{
  "d_model": 224,
  "activation": "swiglu",
  "norm_place": "pre",
  "rope_base": 100000.0,
  "init": "uniform",
  "init_mimetic": 0.7,
  "optimizer": "cautious_adamw",
  "beta1": 0.95,
  "batch_tokens": 32768
}
Each number is 500 + 40 x the weight over its row's rms, rounded and kept within 0 to 999. Layers, rows and columns count from 0. Numbers have three digits each. The size before them is the row's rms in percent of the matrix's.

# layer 8 MLP down (transposed), 576x224, rms 0.0517, rows 280-300, columns 0-223
095:533437499535488509517487455516493456490501447498500515470470516507428534501507386431506457425523474568489507478531557480444553461542546543487475524519518464408648592520559525473550510526523521535496461507519553564474576477480535474456441465540551490408505507552489463467463500516513484479474510465464434434429523561505486519501522531453505444519494462506516549410525566484523489549473478549504533518488474528476579476500518535494497554467543489493495507476505540478556420604509508496569490471542524471515513494589528465464520429522418442480486512517482444460482495538569476496461487482524492481478492450465543550548503476464443518542414554527503542522536425508466479504517
095:529441492566490487519411430498438471464496563575507519466437487545527536484500451551425519529535487527432404550521511566533500535579490476576469387471492461498435447521488529502520480508473537544473523471540556414512532485479526427525450557543453565524606460558562584489490440486496518591460494483483518500535511515533498533472512501486452536528455455527475453559506562505455520527482478568482486475542480532504539505515538487456466515487502539442495494552549544495524500510459550580493482476537438491497465578512460495452486464572466533567447525470525489520570471464541499444544512508503499500417488516478477504607509498457508501532459501494540444488480454513510498515533
102:549554433497495491516598497536479518504484516433543461442525574438458483520469487533448470490515496521503486494514484498513423486498460493497449539474494486513513457465534487401525438485500547486556417442519479403500546535511500533489530549493526488518485571566481510529513605496467512468469552488495534461448526477559528476461561523495532460515517514510478532559500468499518520529539509526402562549588515465545466443481437487516517459547444459485483479474486514478481525478434473485460456528489510477446527583569438545586487500463462504417506550499501500493481563518505534455541564517552548469539412595510540533500456551452457502429486509405503522514538537444558529451493
110:481471502540443484499489514490501535515582497615487463454505459532525501513575460507501526471489582458533546450445486533465520525545500423466480432520435504504559566531528467490549505493514511447455486525471567430560527563534532552519608506449503550470484531470493503503498561450463538447535459483423534471481526467512554528465564483524535543474560537471495509541507594501520527536533459486465489470469585522512487468484464444420525476482587555512372501537525463544471514463513473547573487500487525518487515474477462467470506500523473409477540539532471519481456467506522503538436545477505466478541596559443473489452490466502487530583530493491541485550506512418469478443489
101:469520545487408501561583503456548498517517570487577552508553546561478439490451520499508500475539495435483495497492601539485547487535541486581449509439485516521496513412499522503570512526472476481486483464571497481533474504558514466539473566503518529436487457475482556449500488488568475452521522462467442512483577480516426550573479480461468518523543486469500510561501542496445471470466521548453529440527517502499526454427398470485548444481458413515573534504538513525578529516517424471493547592527519517504483443505503586568536483447489479467490447484420451469527506488550547493511462515538547552496462429500465475535444499520519546511544474502520481567535493463492540483552
107:535527610554468509489502442500513539527502488529529483514518506494561525459464462560539495508457466437511479426526577475525508500503436489527529496511471486490485587520540536534508543482496479503498492462560497472478534550554493488449458521474437511437517459492488503519494491379538506543517538438479517466461491470409465512549561500487502520501500491461432430474493450484489542561511486507549520442551494508525552501423485583509559467491487434429554491542491511358589446493519466492517459487522462510508417443491551468471495555551528537458441476487500440531594439549507530501552448490523481473475445535465436451436505446489434479524510510512508483556451414538541500532505
105:476540521466524460501461463480458495476551451462561448433517467462451493539500472495488425616552464480452559532510522506495468497532512474513527553524492529475548513556504500530508546464562400507553507544425552488485487511475520530536569519540486515458579495502587517488513454426546436503513511503521411540443457466550446523455528499503521505523477523573510447439476463525535521511524491441445508531504535447550454541526468478483496465512540454447452522599426417558434535506433471564473469515499511487543457494452443474471479502556489550472541454541469532483448491470482455529519485464444486453466538524528494525488446442519610507516499502503388525527547553513548497518521
108:474460497481492491414479481499525459449490559444447453496477500522504538514563595485488551532516509528544480520545536480432419506548467564529523499468530448481516554464450552545585549521536492466460481502425473500581474528546533552496510433448521471520469477422421451537543532485504538454472517485516638567501427479573494490478484542438530517456493476570527514489491457474434455490551516516503510501541488472476524491466468470486550485534471510474508475486499480507453465473537506514433492490563475504455553522458507475582455511484546428514570532503513459524470551462408509496495471468398497554552503512476555477564526474497447424475493536552478459416521493432481454465513
099:472507549495495460467535538465505431468528507484507479509482513563380453529512538525458532499460436475488614535538506538524479491489473509465585470491486489534450415560496492510479499474472535564533502521564474587510512471477605430448560504546413553594538528511519498501503464440533494508473494507452547421514511540452524505513473484534484465595528554456510495514535434549462528545537512548479539506532508436507553455473538513501569478547525503499500468439488519478463398509450523469520508460528490535465464435550522462515505464493513515467471470456519459503509466531585471575475552477533490445443463524490421539533445525467541440482463508482449477519554535566524461519568
100:497481506476528481457504479514512471550561489534413538440533500486506611535519518443515509490456512491516479552452467538552501491502468526407513589538481484490515569517447460511528421542429494518516455517526434426532377494530505516500493587517476487522464569470504492556452551441462491528505501500514476475579484542496567509491451533515526461498444555501422487504510437487486424534501472486471544582506521467495457516510571449542497506548498540490588566478494467504414515543501588483493456500541511522515466506510425462466498493583539506510489498549472494512542378528496529481538491476425541410468498468487556508534515440490488483557472463510502492502467570509510488574465
102:506442520494472467398515546465484493507460498488532457438550486478576538537594493525476488539530517479484531513484478502504584474513392496487503492504514471555605476411479463439461508510451536487539463522523525508515492478518439503507565531556570595521477473537541444550486547438512491488486489553451476475477474477582506497508484469459525505536544532438463515515504550504492502457534528516504515532544497586448458435562514542464486436493581470440476487450438500548509456474450546531520469563542527530518489484543500479470486412519483481507473529560592498565490523511423554449502507442455440462487512508519463398477508495415481518499514515508464496505477410465570471537447
103:544478482397516500460540441551508478461475572494544525482526530465443484491489498553501525544569456495429517510539556499482493491539536514565432508486447456421485461487524490481450506528462474543460467478504483440539520575461548540480501535558456555554470548520432559518516478521433485509554560456552556496515603487553534489420481450470514436503463465542504593515445514513458428576568505466482482479519517507522551531422476505551464499507501548516498504522459465488515549509460548505551503565469463461495505520549467501503528423455512520509524483501525482451495502536571490575440531548489505490479482540428563470488477586540530489454504587549515570549547534454493467562457
093:522478489495497517436480516450522483524525549504522453512477439535532385574519556457349437500556405477572586463443491518492515432446473482526538543492549418553550468554453544479481486500498466566535505563470498586517474461551537508497567545515509536513531478511438463461473564464492509483525500508477495463483458553503493467525468438507493514480541524534488488499534478502524417499485514501478499442572508445423548457492498546474542477495521488478513486432481529435460521455475538488486528500475502477517527542528526491508475506515551547573519569420512556519544535489536426482498493485501497475485507578509475491638468486515470477466554469437505559512513488579558476518509
087:552443422550533484527525543509497491503490543563452543533500532528548473448482501543523471479509528491496525442529500557490476550465502422472567457501469521504531454449414554522539535460516526453507577570532460523573539466494557517460458461527531459483448553462493605485538508516591510493415527569516442503439479516534548531522462517466479483617453584446585501514498536545512422550541467505526524495481470537439480470567522502464492543534531550452471472510559428524496486459471472447503474475450466511499504522538518509537484563464481420501489486468497515545486508505473505493500472439501522488485556459553534500455497518493512482590463503479448550405467460599495527457469
110:474565496454537545532445506520404489448538589570490526551535463518471528511488487485493446467465560500509470435452426567445563533494514537472480563502577450518490484534523483558499514586483547478484509483575488558533450483557476463588486443539488458501507403514468501548455557591458516550519452529543497455436575470482449480506532563475529457480505471504458497504556494590485490476447520514479510476464489495498496497525542494577500529542486569525570560498520494507470520432520511550503514504531491474496522507531552555495461545530493534521450458520518471541465452467553600487522496500438511469516477431452452514487568517481516476537429486510516455500545467571389488515503
097:454564577448505462592499499555492555545434518493451397479464521529486489538490567433464535460484489492546511474520515524535545528449546530520523508517513557522481469497417434489426523519488497489489545539469473541531507491603489464468454517518415511468479519517489399511520457495543479543500467434516520445474514543486548544538485481514481551433407482503421534490480423482506503502471590491538454483459512505458487548478573553469580464575486428553471541462522515486475487495468539526479464480534541539480485448553553479530440573534486551505438551552488511460556511509559502476556443525468506482499503521540475520500545433477539449482459504621518485504497556495474516477514
118:450485511523494502481583462459530391460513493515544493453485529473520477480552480525496481499470495501447464512542567586427419502563449455517448546517425520493497529516546479492475500538520506495492493618581522474467590484441457530501584512538543536512511510474501495533532497497518515505423479535468479519532520470516511502493512476563555532530467523493377479551560503529516461464525510477533553502498522540535597488498480508448427550538479494461511537588522536518516541473506478502466494503504539480449490487516466464489526480457430538530512487490509516581567520466491507458451567522511554444517507485573446526513537542534485505544601499440449599441457545458400502504446
109:465474505532539463514538480504518487574546542501515593524465455589494581549509472443551470545481457432465482494501516596581580501523540458447548495553522485425511528561505497555459527479493469544475507445453488503566470481473479495526499507531512517522461534444483507486545489517515508469574520497527511484461497529526506463470369475564462458544420539520470493498446468509469480550451540489579411500497463471516484494530537502504471498518511507516532539467471486532525497535489500478480451520537520445474548477564622569423423498468468512547475420508450446532486489463422412509498448494524500500415501407527525514523487514555560516560534480481467467480521505548447464493506
096:533490558486523458496493511535509478485511501461527487553590526551531525563522511510539511571553512616507497532458535511476515515455544555473515455551428420510551431472400548483465509494516517432529559537491588469509577466547452444501484508506538505506499589537586496481534488519495508448494517494466502490525538429515486429527459464475511461538495476441481535486529517470517482432508493532439462485541495485452467439471506538481538442469478409474496521504455546524406497574501499546544507572512433478517506504614431446535485528534516488478565517532433533432497533516449435586518467532560534545458466499505535496501511507535455522427461489496569489533520511547520534533496
087:477468492548489466610495556472436444537524508548511603531402489531508502479451565482509491513516514481474467471469564594447559488516519542564447509428476523507461513542462555514488494436551491520522488627502558544445558504455588457437431484470544521523506481526506494510431455563557507435528487461553478454543498445547439497548473456508467462531499489486481523404482536441508557523487553519521556502517459467475489459470466433452442448524506489468544507510490524529483506513487474555491523565509465538457455494574442450487560550506525467502527506544549457517455533565576497499495501429482527531490457501523515491517525484464512497535535420500457481504561480470464497509557
103:504424489486517528453514452472507512482470467492428451453475539556544560534542464506417496486478485500422544539544543557411481467483521513456532480535538440489532466545513441392529427567452463568535516374496507481527523458471552503540523451509456539516562438572513505507478530534492510466529544519497456486471495487398538546483568455441418486514443453518505520453519545487584500477521489483475529486591473493520456465527448499509497528525493453508443512505473511511504468471475536459488488534517517467547521536526480453459530446488517500543473532497515511513510570474460477493574556476481470513438446488498484489562521510470411519552535441468419483503513485628558534504476
# layer 8 MLP gate, 576x224, rms 0.0548, rows 281-301, columns 0-223
099:515513483555540484562477561498558493448544462481478476478515549488554480536495454506496484482564530528447484575490412524464518597534520512506477439538526500504559455507494516515496506566559537490574509455507489486504546501515556493509558533461530484450490535479509501532548522565530501598468598542495560583491515433477441478440519525531513501463547461519554505468489476586441482494539538494457482432524458523559519482531455493523572493494463541461478495454520557559519554488428421487498471496457467496482499462469519540486484475457533520487488492431503512543517571506486504404480455550535571540446515524482543457572459555502522457493619593488479510471512502597563471519532
095:558517519566547601483490434475552438507522513494518587492506470512522470533507564605412515538551516496495562478495444492499561553552503567502539536561549455514527457373456473525492505499534549516477463569544543560528500539503502434514521516482545492501567584434413462459572512542510494547570501549522411514499526542559501520468477454541521502537501536480435543534460480471545463452516513501503481465498449509496517537499514484448479518466506447472461503490508482493483524496480557523463506395486526465481479500474511572433529515391517545545473555468524464490480471464458496474570514503495478564491500489496471518562515584472459476428517434540535548489504485463524513477500
101:482557502428500480486499515438534462535530488500464543503557423503470452545522472478462485566472505474494529510487477582524525493504601503503499420543553486507472513458518505447545446474509446539533406469409492544447496448518494533508598476514472468488466463473507539434544491515422464436519440606468509428496548499550460537503599483525558495548513580501476573462499512444560588476530519465461533474456578508531463533433522460498479437481562509452435501560467494529440552471479551522527464502478480431458505422518486499526520494516477482416519516508473487516518542491531555516543596486472505486551496523546516481490537513484467498462518478507496490538544535418496514465549
104:525493481482484422449433531550507509465514489473516532511517413518518514562514506487513517531498469532567509599470452518493427444480513563521510522525487549536524441569481497468499485474451440520470497469507469495522498451514513506483461485485490472507631436477538506493530499527485539523569524510573508476541511516483553475436471494478525505517488553525441480529539484499453481478465507531492477520502455573454518555505509508471446553515468490546502592591374521507474508496555611512518461494496492456530490491464470476532559554535499488529474519501579576497529510493417498554551531468493519466524522489476491485472526579543503372458426541529520586472479572415520555459430
097:504466441485550534524517490519568479469514491475508552550547470568438484500550514546505469515568490470465561540445429500512455490470518507516515423518577496578485500509538442492479477472554541510476451513455537534546509484441519414533532447486547529533538526477532449472564519541557437488554510510524568526482481568541504508453428529504582474491519454524538510476468533516507437446439549488485496488488446515401468488482443526426464513499507551520462492543431467583453567553494587531465417414523526467458539542499464561545509493511504499533512542492510491488449484415445476469516540503541511579538571513489503511505483567579564480478522469567464511441553543503520494512474
102:512456461507540417520484472520487488470541438451522499485524521529498473524530468502507484523509404460502538527525494454543467532473487522534518477463434566517527459545571437474486538463512471496614507580496545471544479439551534537561503502489538514549553516515586465458558486444471434515507549541491400493495491513505485559472566476546581521496494468534505461477479557568518480487569509459463526412454514485443475511494405431513497522506471514430527529578519513490436533491478440482508383575513465485559457506438481482563497515498509472504548548494473485508461543582513497560518536472470511464496505505456448559446439505538523462470468548458520504549498589537510511514573
111:573481502495449507510524479508538498514513514397450509468435465549486450540493501482486502469515462514473542526460442513497537487531497501514488423498506447554447453466485484504563453489544455499480467482470597484522503489485472497472510507590471543421482536450532481470519498520553519574438555579461508485472549485503502510476508541456545357587485459534454507547481510501437505504493566522516469462532446496439517479581498495514495450506496525537492564571523480537539521476494551507570444396472511396504518503494517558458558521457509490547535491477494472489495469446416515529527533512536523544495451501501529482548520587448567477467535635518444521491544531470502538485560
097:492480525528458470464523407480592520507429499478478527542559459477511486522537509482420464473503566478487503508513503499521527544525380508529520535548478448482509543510494470485476498441462560570450538515438522469525463504493524537523444599463487518459555512449516522514474527442482509524555575498457493547518564578490493462489453475492514484502555481418510539526503400464476455483473518539398453488503524507493561517494481552464581524484506406483489594540573555500514407578493537496507505523437556521509470514503637458526496479504519502535512499484532540538525529572492562514507414475515496474508532557466481469475442514446524511484455424564503528505479486507508527493504
102:517506530513560517454440410463548558449540517515505532555510493527533511486528448479468509502482525537481537459453394557486527540511505540467500517508559472561462478467483498561548541495531468471500530526531516558553511514511472519589491434496567532562547484482483488456498590492501493528515520545441430567488467474527458481529515479580525455522455491514486533501407524484516537460567565524427458411472564510447460526481500469450503546557497461486432417520572533498560488468514442516456439391460514439543520526461500612476532550489541553517450519512514477449512522470513525470545511542513480553487474474492551496517504578467419486498540445517485483477490561481433512504536
111:496533513456534474477564489519563448417480449459494478463457550526560533472470496509572567493451473481558516508477489444570471470525492513527567525497488560447556532458492471519510506555517523534547468523458491556493535478496451470487548550464477508456529400448531510541534488475384521503434462493458535489513434516530537570502599481528520466500527507466414560503453555467512513468499438474561573524511477515542479537495548482442484408476519482430464494434487524531506457473504533568563461460549506501469473428495473519547472488477523553503522491504569532505482438517548494505503508502491478459481467512508453529506433401524418515487481487526546556502370478458541549553488
099:520518493548521514542472537530534466437532513429509514544540551588503516489577512521406538520521527458548567566488468517537531478461488474484487489471591531507433510475458468505555456520453532472484452485496596539573448497477504506509498473578501500489544584484532445523524563550551523491541564535500523522495487495528575572504503556539506480590478481557471463557473447490452541456539476480546447496486438550460486494493530479458460474457477505539492521462478488565593492404557462481530457421488465461561504569548495545453518507473463510457503438475480478430520469521419495470504438431564560511493477441526488506492434482409484528523551474516474525523449506507529509507526
094:576502533526551478496460495477602523543510465547523501507546468486492418541532503518487546434440451471475540505502469507459579524499512524490438499487552461570502464493498512565435434465517491587398448445572519459531523482534493583523516503499408483504516512473533452447487516514499442499502491535509517498463505526513529479485507491532495503461473467466428593408491520500467467578518543463448480452579481556494494473520512484505535463455511503476477476498490510525543499461559508433523515416492464444451529555542499575451489514507545515548496495482418487486491504454463481454556496436514399513538535585504564561598500486491472509519563539531485551484428505543480456540559
091:490467443593529550566496601504487551498544488485522489505463517616517442484588539521462450514473533469494502545546460562576509466428526476500543471523549448547554507468483492458552448497529516476460463468473518506566461474507496496445539420500527482495432513521486494499510514568570519525480508585519555558575472461482445512500507513438512501555472473524537461528441552575468507504537468511537542508554425567481517537527515493492493481493506498473414502489534477570509493503475476518449465454506516451451528482476462510557510494472479434552436420478476465564464469465480520438444577417541504506423527473543498531556502508486563466554526564477520559445535472506549533485483
102:546501512460491579521425494518523517504575466579458473537505457538435459538547437521441525495551562469487544468507454507490569556525483514509457430512576403513543443421497463491489508525477510497502442422468516543499443487503495513499464461521501457456479524439505436500532548553535485473546475500542516534491548471496518513502499461514538492469448479538455527524501521463522513555480547478497486491493419486476481511406508502480467481471417503500489577456519567592440542458497497469516483473435462429444547480441537595400518556525489446477476505447531483437517471470492520494556478482461489459434500477552544516503467590469508553508524499505606560467471458497454427512491
102:500558511486555481473524501428483457538557544453545494557560512554445486511497503508484464494520456517473543505446436526553564515475562442526507471481569470531560507501474503514550515516531562488487539485505498441507561567535495585528576517477513549482487513462500457514594531431579487465442509494485498555443452474510557485537457492528453473471462518536472456480430438447503537482489519476535542470503510534374546506395488487430556468522526491476481505488444495590491509412489530470484524452485526413463525516520503507541520495532506479524396509523514555423507521554466517463462432514488456560520520454509469489502480453428530551552544470598486460473472546471546519472532
114:409522442514497440522501482496534470514476508580433526474502510507548464468540523445450447495431473494484481546469511479497437512549450480551507485504405544479598517529490396487486518517491510595550461461530439556529525517541516496489530533463498460475533485430549508533537549524472501539489474517446474464507457565524465519513499566546493515455509511443469566465547528549503481531546397507517434495445469518458506445463465451465439553544514485533502542491460567547514434461473537470507480521505521489477477448407573477513509545515529463531477516552526518490463501484494535487573537459465535479427522484432482545463434469582441501484445534558601507531447560469508489438475
108:564458455547575498521441452567484544469467511510574459481462469495454558512575454538470540499564476531428510541479421505529493501528528522531486499543521489484581431471444471484489524514516461492473487511531489522452547481436568480558500416470460471551493527464483437469608513558540511492537541529521496538540546467422481513490480502464497453540537450532545452532469510458493438562482537518428534471490441546373519495499505442494530565467465531468436481498521456541502474527530501531545473408543481418514458515484482476566560518531536468528479543522515533472451498554398471530567493471532509531502496508546555477549455550506492503500498526554531539471516549463555491495424
101:488485427471453558483507504470514486479536493500482542511517440463457477496544562502548493478539418473550513476540453504576458544495530527494494543479597547488497512505533477508505517476445493533490455490475409507491451505471516487502431472507530505455477471400388535526486436481471496592436487477452545488397517508496535521498538524494456514502506472522467546539458476453490506568512586485597474527518539488514501519533541475477464510559494582622511443487553533500549440460501494439474533453455544518425521450412607524495489488459507469529455449478569537566445530461547549448573436500522484539510485509532487487534523505447523500521487501520492529501461507427457459468485
093:511409515541551535579492452544533500482548508541482438559518470543481541525528520450497457494514483495575542496490408555504481468530520572489460407468517515511416482504564477527475448387478408504430487539460522518466559466517492530550480468525502460570554503516531427486493534495417547514564487574565545554544526434445453522524489487571509516564479539491465528482544532523487553513503516569461470500532486518433491484498439506438483590507528529485553548522527553499529531537518495534549483462584422509511523503477480504451511506459545467507489466507561470573481543533457480469476517433510541463478474491511464420471524447508508442459537492537506575461508505462448498521522
101:550509487458477474441543509557533460525462505523444476519488502494479500520471494435502515549473507518465472437554543473460479476552422518490477461497428477501536466519483529564473479485483434543474547496565465446484527570489448552473511494467407514530440482564508506524489448432506486564483582526595497475614496564483458513503473457469424511456444498468478534475469465498515453480452522508470462522543472440479516443500547508472482475452492452434521481522484573491484479516509502465478560470485444496546480505414516561456592545493534443612494474503528470497462534430456488424570483445514428457437499496464445500472520517460452472546393477533447509528491438511460491525523
092:500485526472568485557494504546502481499423517497496466501472541452417448527510540451432512452596581489514551581510466476497507553463450472472505484467530442532545553459453488549511545501416537505548544454483520548439547505550464459559503533517463471493488520510555501479510479479363391503534553511521494428537507501537448473530504489546526533505516420456501531460513550519502463506460493561445518529502510464491544424537535561546486430510551514468485516483425550540450504427494462507482556457524507479509432452495485528561508476399547535514444491528531483483456505489514436493507465459532558532506540483427402515483497460543463528555510485541493502525469494534501412481490
# layer 8 MLP up, 576x224, rms 0.0511, rows 281-301, columns 0-223
094:461516558481411499463483518478459461517502460541506511488479526472519507469511491484557527527463529536563443524522555501504541472470595516514500503529555466562464504532470618473486467574510510520449566490499438534464571504531448554492560459519480385530424527475472476525474493489403494510508484521534541454561576510583517403541482509474446531580475517482443509464565517466464494480413483544472487505533540525503502534507518529558414529496479496534555484578531533528523511510506566469532469608524478457517537531540501379497476541472452541516494461527470529513463490550464536528508547495502499411505517469544493585514481500539509441513454534509530514523460455492491501451447
102:525566431505512450529580506522540494452460539443555488420535528463480461480482546526534487433512511474472445547431497524506474545507444439508440516448490535525510453464507446507509463513468437423537451517515485400486504522559498500517583565520514495553478536578477492517510506466515512454539534530491501485426473481532495551515580506468481504501465507506562518518513544482512562483571530497469460567508466476590502524513486540511531432511460504498441423502492469522497549541513436492421535495461453458494462587559462526565468503471484501513558517473497492491452540545476476444493475468589495461521439488547531481451442556485468452425420502434521583516484510421560505558554
110:570531518555527431446527497486511470460501467483514471485494496454478535511564473557524512513454506467495458538467501527515522529486420521531421528500460540541519467526490493549539509521527536360450505525535543460502487550515466473513480533441527490540538521500511552577489560434549487494549540456470512495482510403509545457514520484494504524507534447509478482566472507507454485453474490480543472501547531495450457528539461489486487533452472552487476481491466440447498518476507473500554514473546507480540466554497530502436634524506513461503429553513447482516451415559540502483502453416553430504503607534424440502440541491535478504642482526462577425485509508566523526479458
101:492499494526466455562503572490456507501514551568508489512527542507506491541408513468524525474518507509506459527497548478506496452478475513467460495455520512455452531459517524496568604460484502499455464456495428444544489526528460550486500507500485409466481469454473509503486460504488473515469552517543509517540535527503472467519478530487461454499507538420485514535457462530554500442399541466500509548495518563562539444484492467505495472467438456567617551556501548464551509534553428477501569574555495499467518462542472402531489526457476457509494436462446491588449492523458501469534502506519505538490531522557434475488489511435557450601484494627547513467457434495523508405536
111:506429555541487485490471476462490581515458429555531463491575489496505481464514553522519531562448453472562502544553483516463576455443475495436469464478543509534474550529455493524563535541585504524506469482516549528444486479525502490424555514497515454538524419405477535504493496410514477563516477460503517500531464535468476477464469453500502463536487475538466478481493431435427521508452515419528477490506519530494494483422461481519511542496441534500596521532489482483538479542457545513571512432466496480479439528525562482508413519559502469516453466538486507502524464459485546432454605505534459495421479561551488524428516483453540490484407514458440501490436445531546549531524
098:488585509460433547487474454513492462546524537419575496464504475415446467564500556473510455554550518538516514528526506439519503496482518493456491588546462545495506498472485503516458506502458521565403509424443470546427526506443433507488536463491417518497528550472477448479450519517560529581538505468503492499502534507482470434450506492443484488476522484527491485525489433420539515531445462484568538512558531476547565470501611525486475404522558466479508568468497547551511505541503503560578575501438521507559526457571501557454493504528529516491516395482498497463484494468525511504512452467462505482495496473510472497502472436443487517503466467595495543498530498431479508431445
116:424515504519486514507533552506479520476511510442492511538411440558525444517530491449459437446491539460519548516407486445510477530510540461478576566478512506554499483541542462524499485557506452490492475459526513502458549472555526456546488516515475525528530550512532460531503514560532515527483432453474520510429500494488526489553571526440536420525525504551479519494523501453449516494495512486520368494553472478518482509534534483530439480474502503495522443476462486545482547457542608482480522448475483534506476489423534574462511535499498465569533498506556435523574523490452567491511398491475480526551509452439541491500544540546603451458593589474448482612486485480485496509529
097:494512434515504571530550561529542553494496485469491462456474516508569566425502496500558482510442503525450450472527464476470476512578467546502428481500477498457498530502527498466491509519506470450486484530423460469544593519575441540567491535506547470460443511439468488583525441485534419552465459531540501541529455504493521480460519522475517475415464528525509499451468568549519493458441429487548542442489499457446480498505538527474453487527487522487543438528454403497578512505466510523531520432468503525553599519430398570490499515512516494469429394506457544448542485462420457481514443518501428509537525507540464449521491489494492537532494505472479541463480515474493549570491
103:529471455473536480395403454487543503472569546513495485523469489529502568541558511503486463523539463492478509502420481573566519569457524558484446492501502502519489486503497488529542506508460453490504405548541546441513424439486525503564503543513553548503483508554504519473496487511508563538506490547478468568575481538474580493484519461597553549499478552535517510493489526496495538561580541437484525478525535513443487545509445448410503533496496544519478501552497382497399529499495548531488430458523507506502503592515429562464494493545513492546504510539469514507545443473552533517455498558470533482510446460473521463466594505512508508555497477452479419527516563497485541546541
106:479488468487458563530501504525490522524572463558535543580464459553519474468624481511488503507503516481484529502467468518468563540440482528507481469529556464561426474497508434466576528555508462501529504500515527470586496486481492521493579524495456493484432487518513493482510588533509491490479518502454544478443418522498542462442520544459516462499480541486527502439524399480448550505394522519486414508534509520487493557521547594506537482542623452507470514465451386470501533501459476510458457523475479500486478506533500477504448515534456485501466412476462551455463533505525472503558555558526488555412530446554534514430498488538486503532557513420496504484489485539569448504533
107:480543483490536519499508512495505502422550509495499515532482512519521538503509526541511539538526486512525491510447523538506504621472569480413538497461487485452432488493429482463534447571478380429407514516511500530502528543525562461549475445516454564512474544438531423526473514519547513578586556509515507517530496502565477547575525570495512470560536534569464532557424489557517525515598559452492467446479500501534554437475589452497491475524486499489465466491507468480502519494460509491507545557505484484471557539563487492463530519500500451461480477483530522487450496548531514520520472525512496601453554410503588486536444530454486521495571469536519525550518504440531479558451
091:541449439531503533405509457505493453473485569528403458474432517488523458486527527473381471454534482448546571451431520509554453528442564525493569491491498468550559501455418471471517509551509450581548505523490488523473435532514509430451570538500587466548536462549512482495546499516480559520525474506467433437500495487525462512503489398553514533506532524553503555511490508503557485486516514519546455450453491405471549451426473536501526522508507529444541513449420559520457531443492505482475506497473506495506503484506500481514467524494512514521499590477567516509506594479487478507530467515532568485430458530505522515518475520534436466408475490446492490471561553559468468508493
088:463492623544473543499484504452471444535544522509544505418529494541530483575495523475417451466441469516494511489535513477547541408559446499514516471509434499521476496531577481433475518569434402513412485512489473484498495531463459504459490437542501520455485520529471543457467508528482522474483425508507506428484544538538426522534575499525487427470506422542477541508579438396492515505511506523535505514460460516532480498438429458506493484500519466523515515519478499466485562562544472507590543565454518446501491430504447547528568440443505488483575536492504471528532528468526527557506511568499504438541567444518490515463499472430511516493535572510475505542480547483533491501551
114:425463502492546508510477457526498475399479526542559603462480510532552481529438460470505443489443479535498530480529409523459445482480550469518490544500571456437545532470507500543548495554444522500524486498580504583557498511532460469616447480495482491479467534474572492484522516569388508517544504496531522465515508535491513499507550508460530516521512475521519515516524535440522476441487464463477536468496519524487507509497580456479514489547542488563521539505563492535514506443542523596551517476569533455509549474515540492520410464504562513470516468628450536523552524387509532429492542578414470510520473492523509529517511471541489493529512519525515464448467477537430535498499
097:487492539477537479536502505500565456457554520531538504496452553458526540512528489587495551480546512491461520488543536532465567507437490449488501471533579512536520505469476464581451547526467523516538524520489537496417459598501397447463528466485468540515513505575447560572485484543501577462495525517555533474508494468503495470527491501464500516486521419496524468509435543495534466516455428437579508571489523542519485550483548483495478511466538523476469484351438457459521527506535581559557485451530500447476481511569503465452486528488503476482462516535519493492439443479488506468547508451571487485508544489540574562371548470414499524471518540539456487497493510532477450500531
119:502516557550536456508563530462541559507544477546421525529439526500594555499486451501481553452421468546462501517465504588463572508532518469502431516503478439457485539499575522608549537504503537488484537557503551511487537591530452534546574517529473494548562548550511502464508470548498524420533491534501530460444443516531497493499536449529553454479516447467399462483440541554464588437496451493482539530509519525566501466557528511551476495471503464471507478495535493545521501431515494470461540481564490544470512524562517503442516541537485511521531482557518475530520512509509508461452608479517511384547512490523473505513462498482457541445594491444470537477499487484451490498516
114:499518501550486520557524475500496459558544515518425588553510415531506524523494478448503450478441461479482488431485486576526508522470504457557520446567468476506512490573557465517467463495469523547413512470476474486560481434485527491503535472475530533517547537494483509439552511538536511425514504512507424477461455553521567493443408583626485463524434500520502431512539471454503479487480536526555462546466456440499495481462551433474454503554557512495562474432452532497488466558500491462503475500557482466522513551494609542396473479451452517512493445476465500491523498437488465521497492467552515489469536416497451530534501501547573526503513434555455476485555478512467497442479
097:458499487470486524460512501507497522554496486543440518540451414422508425471503521508512493461446484522583516447495502446531444455467487477481514531496540516488524490453534517501502479457481545593555451462384501535539424427533495549500440501514508481497518440475488508491479531380452477527523478500482533454474498534546449507512568497518496530452505470555572503600510485493461552565477447520556529483486530503624497524475502440491462501522555512538519436545513540444613488463504479486446528502489503499485481459448582533471496468512470532512409454520573517544460551471524508493507501459551493451552419460496451521466448449535484431506541420503445476491447502515485480477450
085:518472515479495428588574515506483468475426530489530524471446556438504506487419484506576501480515445540505457584520556544536496490531470505487461481453480546464479460538481534480496511486519503463584525560496417506460469504467496484488472514468472543511473478515502520468461515606513493580458579478527500467396512520530483521600442549564501442496537477518502507480535512492546557511512505496460518521550547471576523505487488470512432412502531521505582481502538427466529444463468394563501522518566461511539491441549459498487523521526520496528564500528523480554480456543529502550509483583429494549529501502524502579506546506419543464600500537452534472543504558507511496524556
105:525487498512469521511424528458524530571503565464543497515534486531446441525514511473496554521520496495512514483502511468520471483451546506512544577513524510535450489548500587506522534517546454468449500542518500529521484477534519493406482458514508550499491606426486509449517497408502455501479471479486486562511428520476480485457441567592558498583514547495523533559482477512544535507457596496521465452478495517423487476498464517538499526522408527557529530431550581554467556549476531489504474401472517439452586547499506471489505547489463452457518514483438430506479495550489521501520584497535523521557549526542512470500536494517611522453512580547542527483537512423475464495566
095:446462557461482451511473569496496487583454529519457536431511554505502560535482565449546440509507482532489427519569481527519516427521519444511435612459402512457480525486501524476510488474484483544508496389517412510557507546552448464480501520454486498475471489481459545518474471435489472554501525516507424456509477533482429534495423495510478540454506537503548519495527479480473448554495478486492495524490503488537542414462568506480509479556499491468595529525486519477530440531486433555505555515541506520484549432417569499561492465493497565536480415516517442535535466531539451493482478511471468524528487577498486498504575507514479522556439458520503428482577468449546436539510